config.yaml
n_layer: 11
d_model: 160
n_head: 2
n_kv_head: 2
head_dim: 64
d_mlp: 384
vocab_size: 1034
activation: "swiglu"
norm: "rmsnorm"
norm_place: "pre"
norm_eps: 1e-05
positions: "rope"
rope_base: 4480.0
rope_fraction: 1.0
qk_norm: false
attn_scale: 0.125
bias: "none"
tie_embeddings: false
parallel_block: false
init: "uniform"
init_std_qkv: 0.0519
init_std_o: 0.0519
init_std_up: 0.0519
init_std_down: 0.0
optimizer: "muon"
lr: 0.0121
lr_mult_qkv: 0.7
lr_mult_o: 1.13
beta1: 0.95
lr_head: 0.00737
grad_clip: 0.5
warmup_steps: 200
schedule: "wsd"
decay_fraction: 0.43
decay_shape: "linear"
final_lr_fraction: 0.1
batch_tokens: [32768, 65536]
seq_len: 256
doc_mask: true
train_tokens: 238400000
steps: 5265
dataset: "wikipedia_en"
Each number is 500 + 25 x the weight over its row's rms, rounded and kept within 0 to 999. Layers, rows and columns count from 0. Numbers have three digits each. The size before them is the row's rms in percent of the matrix's.

# q: layer 8 attention query, 128x160, rms 0.118, rows 109-127, columns 80-159
# k: layer 8 attention key, 128x160, rms 0.125, rows 109-127, columns 80-159
# v: layer 8 attention value, 128x160, rms 0.21, rows 64-82, columns 80-159
# o: layer 8 attention output (transposed), 128x160, rms 0.341, rows 64-82, columns 80-159
q109 091:535504502477530496534486505500446492488533518538510498489470491510521455507495488477517474487473493465482482490493543463516514495542469510477490519487461502500508454505491471546465481504552466472486537475469504523495499521508507509551542487
k109 092:473476493481508500521516465487511520548546527505488510530511506508460494544499511499465483487534446532500527489497496526511510541476464509478493500495493443499493516501469484455476522488555480508498489497553516477506510493488524461517513496
q110 082:506524514537521483490500478452446487528527450490533481503477552500520519532513524488512543513533503509468480488477484507525512495472500508443474531478523493482469499520531499487460527482521514439507512507527472488500540490481475527508483479
k110 089:498518516493461490481517534525498494469500588507495475446489530500514492480541475519478499467455497495485514493512533525485493474503482541533467486511471502475510505521447474558514524514499520478505470545510496521528472519495529483507508554
q111 088:452494474497505507531462493491506512471543487489490515519502472521500492558472500519526452483501522513515483496473509476484493520459513511512467508492514548514532489498504538482473486533519505492488501459498496487525522508466482499485561545
k111 085:455506514491464502495543429514470483482492490492496506488527544464514468513507507517503493482499515520549496541539519493523494489528473464489484466486494466503480456436502466509471462444513490495502529517526489456531528459502506529549492495
q112 095:506476462534447456476508502478535545509499513476506461477468492528458500486497508529475519517493520518521498498476475460472516519465495499508501468469509500554523493492495518499458493497483484458515488494490426539464477496505531504492467508
k112 086:478492484532484503523497541535508488458468504492493530483480514512512511502491487523480504470543499510507512561535499512495460504468444522448499518489537511465499528524513506493521540535486519503498518509541495495526517480499438519525512459
q113 091:512532513498504503490520503540522511473510498502470521515468510526499457478527524528462466499483502505502482525534470528506486485509462518482560474495511512530561498517513529501535515504502514496531510523517489548508537508481486528509498464
k113 102:508521493461510512471499524540492473530501537493528488453539458496550444488557457462500491507502516499494498508464510487532507494464526508523465526479474477487510501506466486524476507509487488491486474517471489507482475499483534477547522483
q114 092:498473441526511481514480538540454500472548517486467503481542487503539532492458545475484487497469511524511510444495510525507549487483475489481507518491475530499548515507530520478497498503501508522491512535516466489500490469463462485512511471
k114 084:464545516488504493489505513485485504514478503491504489508515482496484509490510492529502481483544545485522520490538447501504478499512540499493481489521546489436481508480480515510510490460483492483543496533476532511530499557546462488519531547
q115 086:489522493526510486505471460542516466525519459467488504501473503533460510500551529480466474499495490500456518497506527506515494519506511517518520521510529499489483515502456494507524514514511531506524508505488507461519536522462514442489488547
k115 084:562503493469498498519450536479500516517479465490492508499524476495532474506552524488551532538505503495494479527530529481499486513498543473526498529515481496511468480489499489466469470519497481485485508524517475505510492469489478540479498489
q116 087:543535519488519491498520520503535527442450547527484464522466456528537528511485492523493482494552498516493492498487490502509480513489486518483494519477500497510512484466506482524472504529476420526506446507483502514501480503501492490477577499
k116 086:470508519540489479513465480485511477522539477446501499495459576471489460483515535459489504537477486525498511494512497469493516513491447538514530492487548515543488493557511463509487483488512511516478539532546492510522504541552538524526476485
q117 090:479492470442471483505504485510440490459472472497481498462469532486512503486497568473521511469497515469471553481480536490520508477484533492510534520522528462492528511479509493531482525486521486502485549490496500479518536508474502490512470517
k117 084:492540484542501520457476456532502506466532490525495515474521491479495534523490531514508505478457472539473472460535513534488503515516492537512453560517511503473472523487506507480454535561494509470489504468519444475525521531482521483516506532
q118 094:441562501471476507476504508484495517500514506503534504509499506510515512545511554493519493466453472474479524510502538497511456500476497445476522498505530497487521475486495490515504460494481464440487508550486477472520488510462503498505513521
k118 083:513488504526473515538497437470473473473517484532465515431525512488518513494495502516533484487484513525483491475496525507481539472508515477474521463488482527528469511481560484459466511506513493476446524504485546525521511484519543468470491501
q119 089:471536510496482564544488487493494491475502508538417521493519499522516520540522494466530532511494519545499474512499521484527479520536494513505488467505523496508480509484453519518442489498496462531552539510520480527480499510514454523494485491
k119 093:570454530527487475463480500525458464508497506447552537507476508495521473482532475520439488486519527521507519504483487501513491497476528491496501505504484475504514466474485516483503505494505539512473490539484475459484545533506496514482497493
q120 085:492473568485511496503471485474480486476476463540521483520538501512497538527493477509482548481516496499476506542519462496513429460493523493502510521503521526486527488509493510491486483480492527461472488480494507522464485509512549510522529516
k120 077:500522463499479513465547504512531505527500539471485511518472518514529517452512503472497485515491495479524480479449497500490564509555456479523517487471513530503483521506552522505512529491503529532472497543472485531563502518459476468507472517
q121 089:519451504478494527502536499506481487483522518494517506501471470510532522510505509496475508527464502504509500501467507528523480439512504514539499504531521525466437509481458494528525526519470535523492482530487491491498461472498525528498507471
k121 084:532504497497474495467493484516480568530498508488488523507543497484493487475457542447470494496477516501505555526478506528473509491480500491578511468510469481539496498531505523489465446511506544509508517474523513491531503521501493477493532483
q122 083:452514460507494547442548481487497511521494557491498470511514457518536487519540494531542536515533497503493483467513495501506447473497509517485490536504467480510472464512540528490489515524538509496505518448526460518494549477525511524533511504
k122 088:495503490564543482481508494457481517479524518499470467499479514479500486522445509524533490518516472508496473528496507524463509500498486435508515475490464488551509538489490475477523494516553498540477530518466506523502521514476491505482524482
q123 085:472457504511530493502505498480468496493477515492517465512511483475483526512521491498472528526493478494478474505486488448483488516494495510531522500483531471462516586556515465506502505494522473521551534505491492483520518511518510479498516498
k123 083:545537557535472524499545501509521503531493472474477529475478488481531489531540486518494514489499467521492518487503453543511506505490496463481521520511441486543496475485476519497523502497509504504457499510548516549474540515475525522508495522
q124 085:523508491498520550523450534482511469450502530492474506484484469514500520508519488495511543518474481474552510536452485512520487523501483503479499560456483494482507498457523515469466491553504503478505556518495501519502506539538506507531480456
k124 081:492478511480455475475510513545490493471499516460502515533503547480539477480492453496480467510511454497487486517504494476489421507500553478500447481534509446499536465488464485510522514510465529513506493510496490513485510464461508531513502543
q125 089:498528510493521509504486501498532498489504490513494520509517499530466518495511474502529497529494482510477518489522518483449509512541479495497562492510434513539496475462489510467529460503499469536471495565527501471520498515464479488439482462
k125 091:479456522474507488513489504514507446502482513513524505483517518479507447470506472510511501448486492485498469508489525479525476483506553523509437528516492542473536466520509490479519466503547549481514484464487490520499484501509473506514529493
q126 087:507483472533516502517491502486474478459474523480518487544488508525474470557507482467462574489529508494497509503498485518517485497502489515514508493495509494497496468499482525491523513558500498518537546476506523548528481511498512514452473538
k126 082:536471543500486476489500504488466504507511493524470526493524526472453500493471459513498467511507511505498511504449494479494508534508536524509482496507505519496521521520506520484480508523500484466504461496487478482462539451516556515503499494
q127 081:498484477460477539489530513542507482536545496505527517469513536490511482505512492487485517469544486501494443500473483489506465459514491503502495472454475534521503519553467484538498510491519563535518520519471494479477512501470519478502530490
k127 086:526472522496516474475504552518501473503508521507499511478513484500523471503498512478486544534479497535527543469558485514456577488532491475486505494521515476488492484500513516494504513484495514453496480487509502520509482508489505538518484511
v64 084:502506481525491553513522498542525502501459539495502516475504533482564483477489545519455502482531474533518480497493499512479511463500480511502548474502517507518508446497525502518457562518514483468502498509510505510512493491515532513543526490
o64 089:530477452478517530503474523536492487532458510475484485535452537492515473500523527505493468499467484564475498485497528506503510498502514498494517502513461466483497464521501489524508545510522471478526466465513514502506526506459525476479515476
v65 087:521491534487566484497505503493466473514498471477487465508486518538461496518425514567452514476473516485461498496527494516515486468508471494522506542543511491526485490499520508504509514505484538510530522516513516485464496522496521484487522498
o65 093:540479629497529521526512482490503509467535458465521483524451515506509490508521510479474480488481476505454503455505455483492468439492478511514491508500498513514481473507495515487521489531485507531485475511484517494515490496500514496502513492
v66 088:512472503461488467502482494490515479505526527462517492490578500503497490493556518499517528495456511473534461507502479509481505494550546528516461519522483480475452473534495514465541498479474506489499462464494495500500522463503518508497466523
o66 096:487510468532500497560497475544507495449498529515497528502560482454521497525523504460499497487516540479515501499478508542508508482511488531500473453488483461533494501493461528501520491488493469511533470502493491499492459465529467509487473461
v67 089:495448489511497496501498528445520505519543504471521502496526457525514488508499509520488498516488469553503490509459482517508520536495483458500492518502488563505488490503505538543541493486496477513519492481509534479483475518493458503494542505
o67 090:459489475491519530500506491443509506490536492554482497491489483505490477534510468530512499475497481503513486522455493476512488532493503517513502501453505489525535534490544523473486523523495503500501462468471480503463482534526528537536497485
v68 104:504475480521523514504486476496494525511531502469502529495503490474519474509464489505509476493484460516515474492476498535536480496484489533554499505525529490509482524487468501470523535530535489499549471449500463466513494520479518482505492557
o68 101:471483478538516531479500470472524521466547526497522518501462469502516455542481472480541482527499491527516500479500471512495513485461517481484510498530488460536471512507455529499527474471487483500548492459485523490471516469496491475482501483
v69 090:525507484497524501499486513509530514467473483424473459482478472506478478531509511476509506462502467461537480501491467472481514487517477463460488496506536525502499512508518506463516521514435525525486473481490518528538483533517494479466473548
o69 096:544497491548503487505550462483488489468494530550502447480522506504479501520514477502528520467499492502538497481529491524494526519503483507512483511491502472525492510434519510530483486537518513497456500523450529468497465474516465504448453516
v70 096:496448504460476513503445487462508538503523509477471462507512527474493468471494503562516471496502511496508508486539491491469522504460487472508521519524502486476485520494517549475528398555510479516498468473498542502521499517494495499465463552
o70 096:449523489469519506494475483513454504483489489461463532473520478502492516550506529482487491516494538512531484528466523480537493483489481491526517486502496532522487576474452494493503470485543551478460530493476557494476508476513474499515502514
v71 091:495509505469503486484486457516475497482516484502529525491526455522458462461606504486499519497559512495545478484536512515523519518511473502493481484496495483512489472509473523456500504486485550485503543510509469505480517465502490513452500478
o71 095:465468514513494474509483491540511469462477523488497540557530542547479469471496526434483492496495512521514501483476507498483514508482515489514512529456489471478544470464468526482479481475511479475508532493462480521494486505509479496522534546
v72 098:474531515547519430518501479464468510488503491508506494497503539530526542537546500496469494570476464481516500553495546519509515484505506438461518516504507469523490472515463515497501520481502509476433508521530513509496535526500504533502478504
o72 099:517519512472493498533505525515513530526482485520517554519477519516519485526544480505511474524469549531512530481492517517459489487563532476472509477510481533506477469498523502463541538448474516491471495495478500496516508507487496532444479486
v73 088:492469498456468484485468514495527499493501516431503497517525493491534550505481466501519490546504502499519518476499481549498519495502580509496497502500512507478563464475482516510467479522478471543512504497502497535548505515491504486489469460
o73 090:530531454479513482524490523491512509526508518550492490487534504524518506545512478510528502506553492522506486515497502469520484505521529527530529521536469511484524502499500461526510466500525513503454537512532472518516503509510464476518477483
v74 094:488501528521560481504507493503529526493503454488512535514491533547489476533493523530457468527485444540485459453509531500496493515523513511515456535572509485493507517499516476531484507526502529504513495559528464537503505500500522462517517519
o74 096:488533467523505508499506503508491528508535456505456524541482502491477492495554513517524545488499458463463483489510519519490494479462486492467523558520492495530485471475496545500542504491503531503536539464462507501548532511488564504500522458
v75 084:487492488558429510478514509506487494554485440501485508448471496453532498518507517464486499488486506507483484477559502531549511484485476490517529529466459501503514494550504507503472499532487472515490465528530481491521522516513510520492522506
o75 087:465496520491512514498551515534468555498525486478561527471457507517518517507480497498504544480483474508495559515529523501476459526519480539452520511499470522501519511515486461552493518502487479521503507503528540510501531525539518471499512498
v76 087:496574484508508548480527469507467499504527482532516529492460487495514493524511500507508475506486480514496547520443518459518509502523480490491506472511514491468475481540509489502467537480515525487506499515527526461508504527519492522489504470
o76 089:476527529465483519498498465491535517503479511540541512536475512450500487477455497501522522500461487471504567516502494509518521511483490503495520510526502492462462524499492441513491525483524502486494482487494500549531495559473498478524531492
v77 101:501500476506480526503480477519498477471497494501492535533450488496447488519496491521499482524517523524522545490473507525529518506486523519533480473488502562524506473480497520457533494498533470481517552495520465468526496547496528499493558493
o77 102:525512464512535528516518507503499473498490508503541483499481512539500525519482489505534494528483473476483478485521487506536493494463516505515511536495533503531531489465447517483489507501533497472543513502512474543511520515491522461473548477
v78 088:468479491509492495485523495515513490518525506502472523470475473504549487452450497494491515491467528483530430477506476539487440467481478529535541484508529489523511509513469514501479485513500500479486542486539483530481449515519533498509483527
o78 089:487490495532529488474534508525521504534524485532474525491474504498525500476505508476489468506526504523469466537514502466501505462511486507518535464509521473514474518515484514530514534521516520511501454472475520474504502487470558480498506528
v79 102:499473481550525466489535499521519487539518490537469486501490519520517505503523507505495501478519493513489451516519521557488501496497557494531509453520540446509469533501488472511540541558520486469487493495474501459486490528474519522543524474
o79 101:479474492476467500509466504519523512534489461485486505504483493534543473488526483499538584492491492543477507518543473500527469473486493472515481492541519482506518536562485500491514513510467503519526463487500552510494571519477525502535480526
v80 089:563511529498513503513511508496505472477499504528503492492521506484512518483502557479457459507487534505507515501440456497505531470511469488468486518492487495481527486508464494504458472541448471529458474490519518516573493474488551539495476509
o80 088:515500504522501457481496478490497492550494484515484496535516528478509500480478502459514502512549519448494501489486511499498507454520492520515452545528463495484472501465550476530509492486475541498470460512562534502505486489510441463514427473
v81 089:509477526517459473464492483481491464486493511490525493438528432510505531536478535529505536514508478461542494466497510501436500483485526496497513514538487497509476522489519499484519489542463525529489478482520522487510562521499535471450492508
o81 091:488519500532537480485488525455499485540510516486494532455532464520487512524487462512498513501509447492502517511511481481543443512500516501494487465513461510517528481443514492523503434483512525503493529502457511486514498504532476525496518522
v82 091:453519524527506505516493527493494516555509516531516481497547479508507493521511465498475519514449523481516519530447470472448492482517471491491505478469499473469492504483503524477494498493514546524481501530499516515487489521528506529546499488
o82 094:495509496548503477522545483452489479516492484532502470492520509498510514501523493498432537469479490511484495549455469536507499551507521501491424457513501528495481502500559515491488518493473526489466527506522530483480543519521505491454447501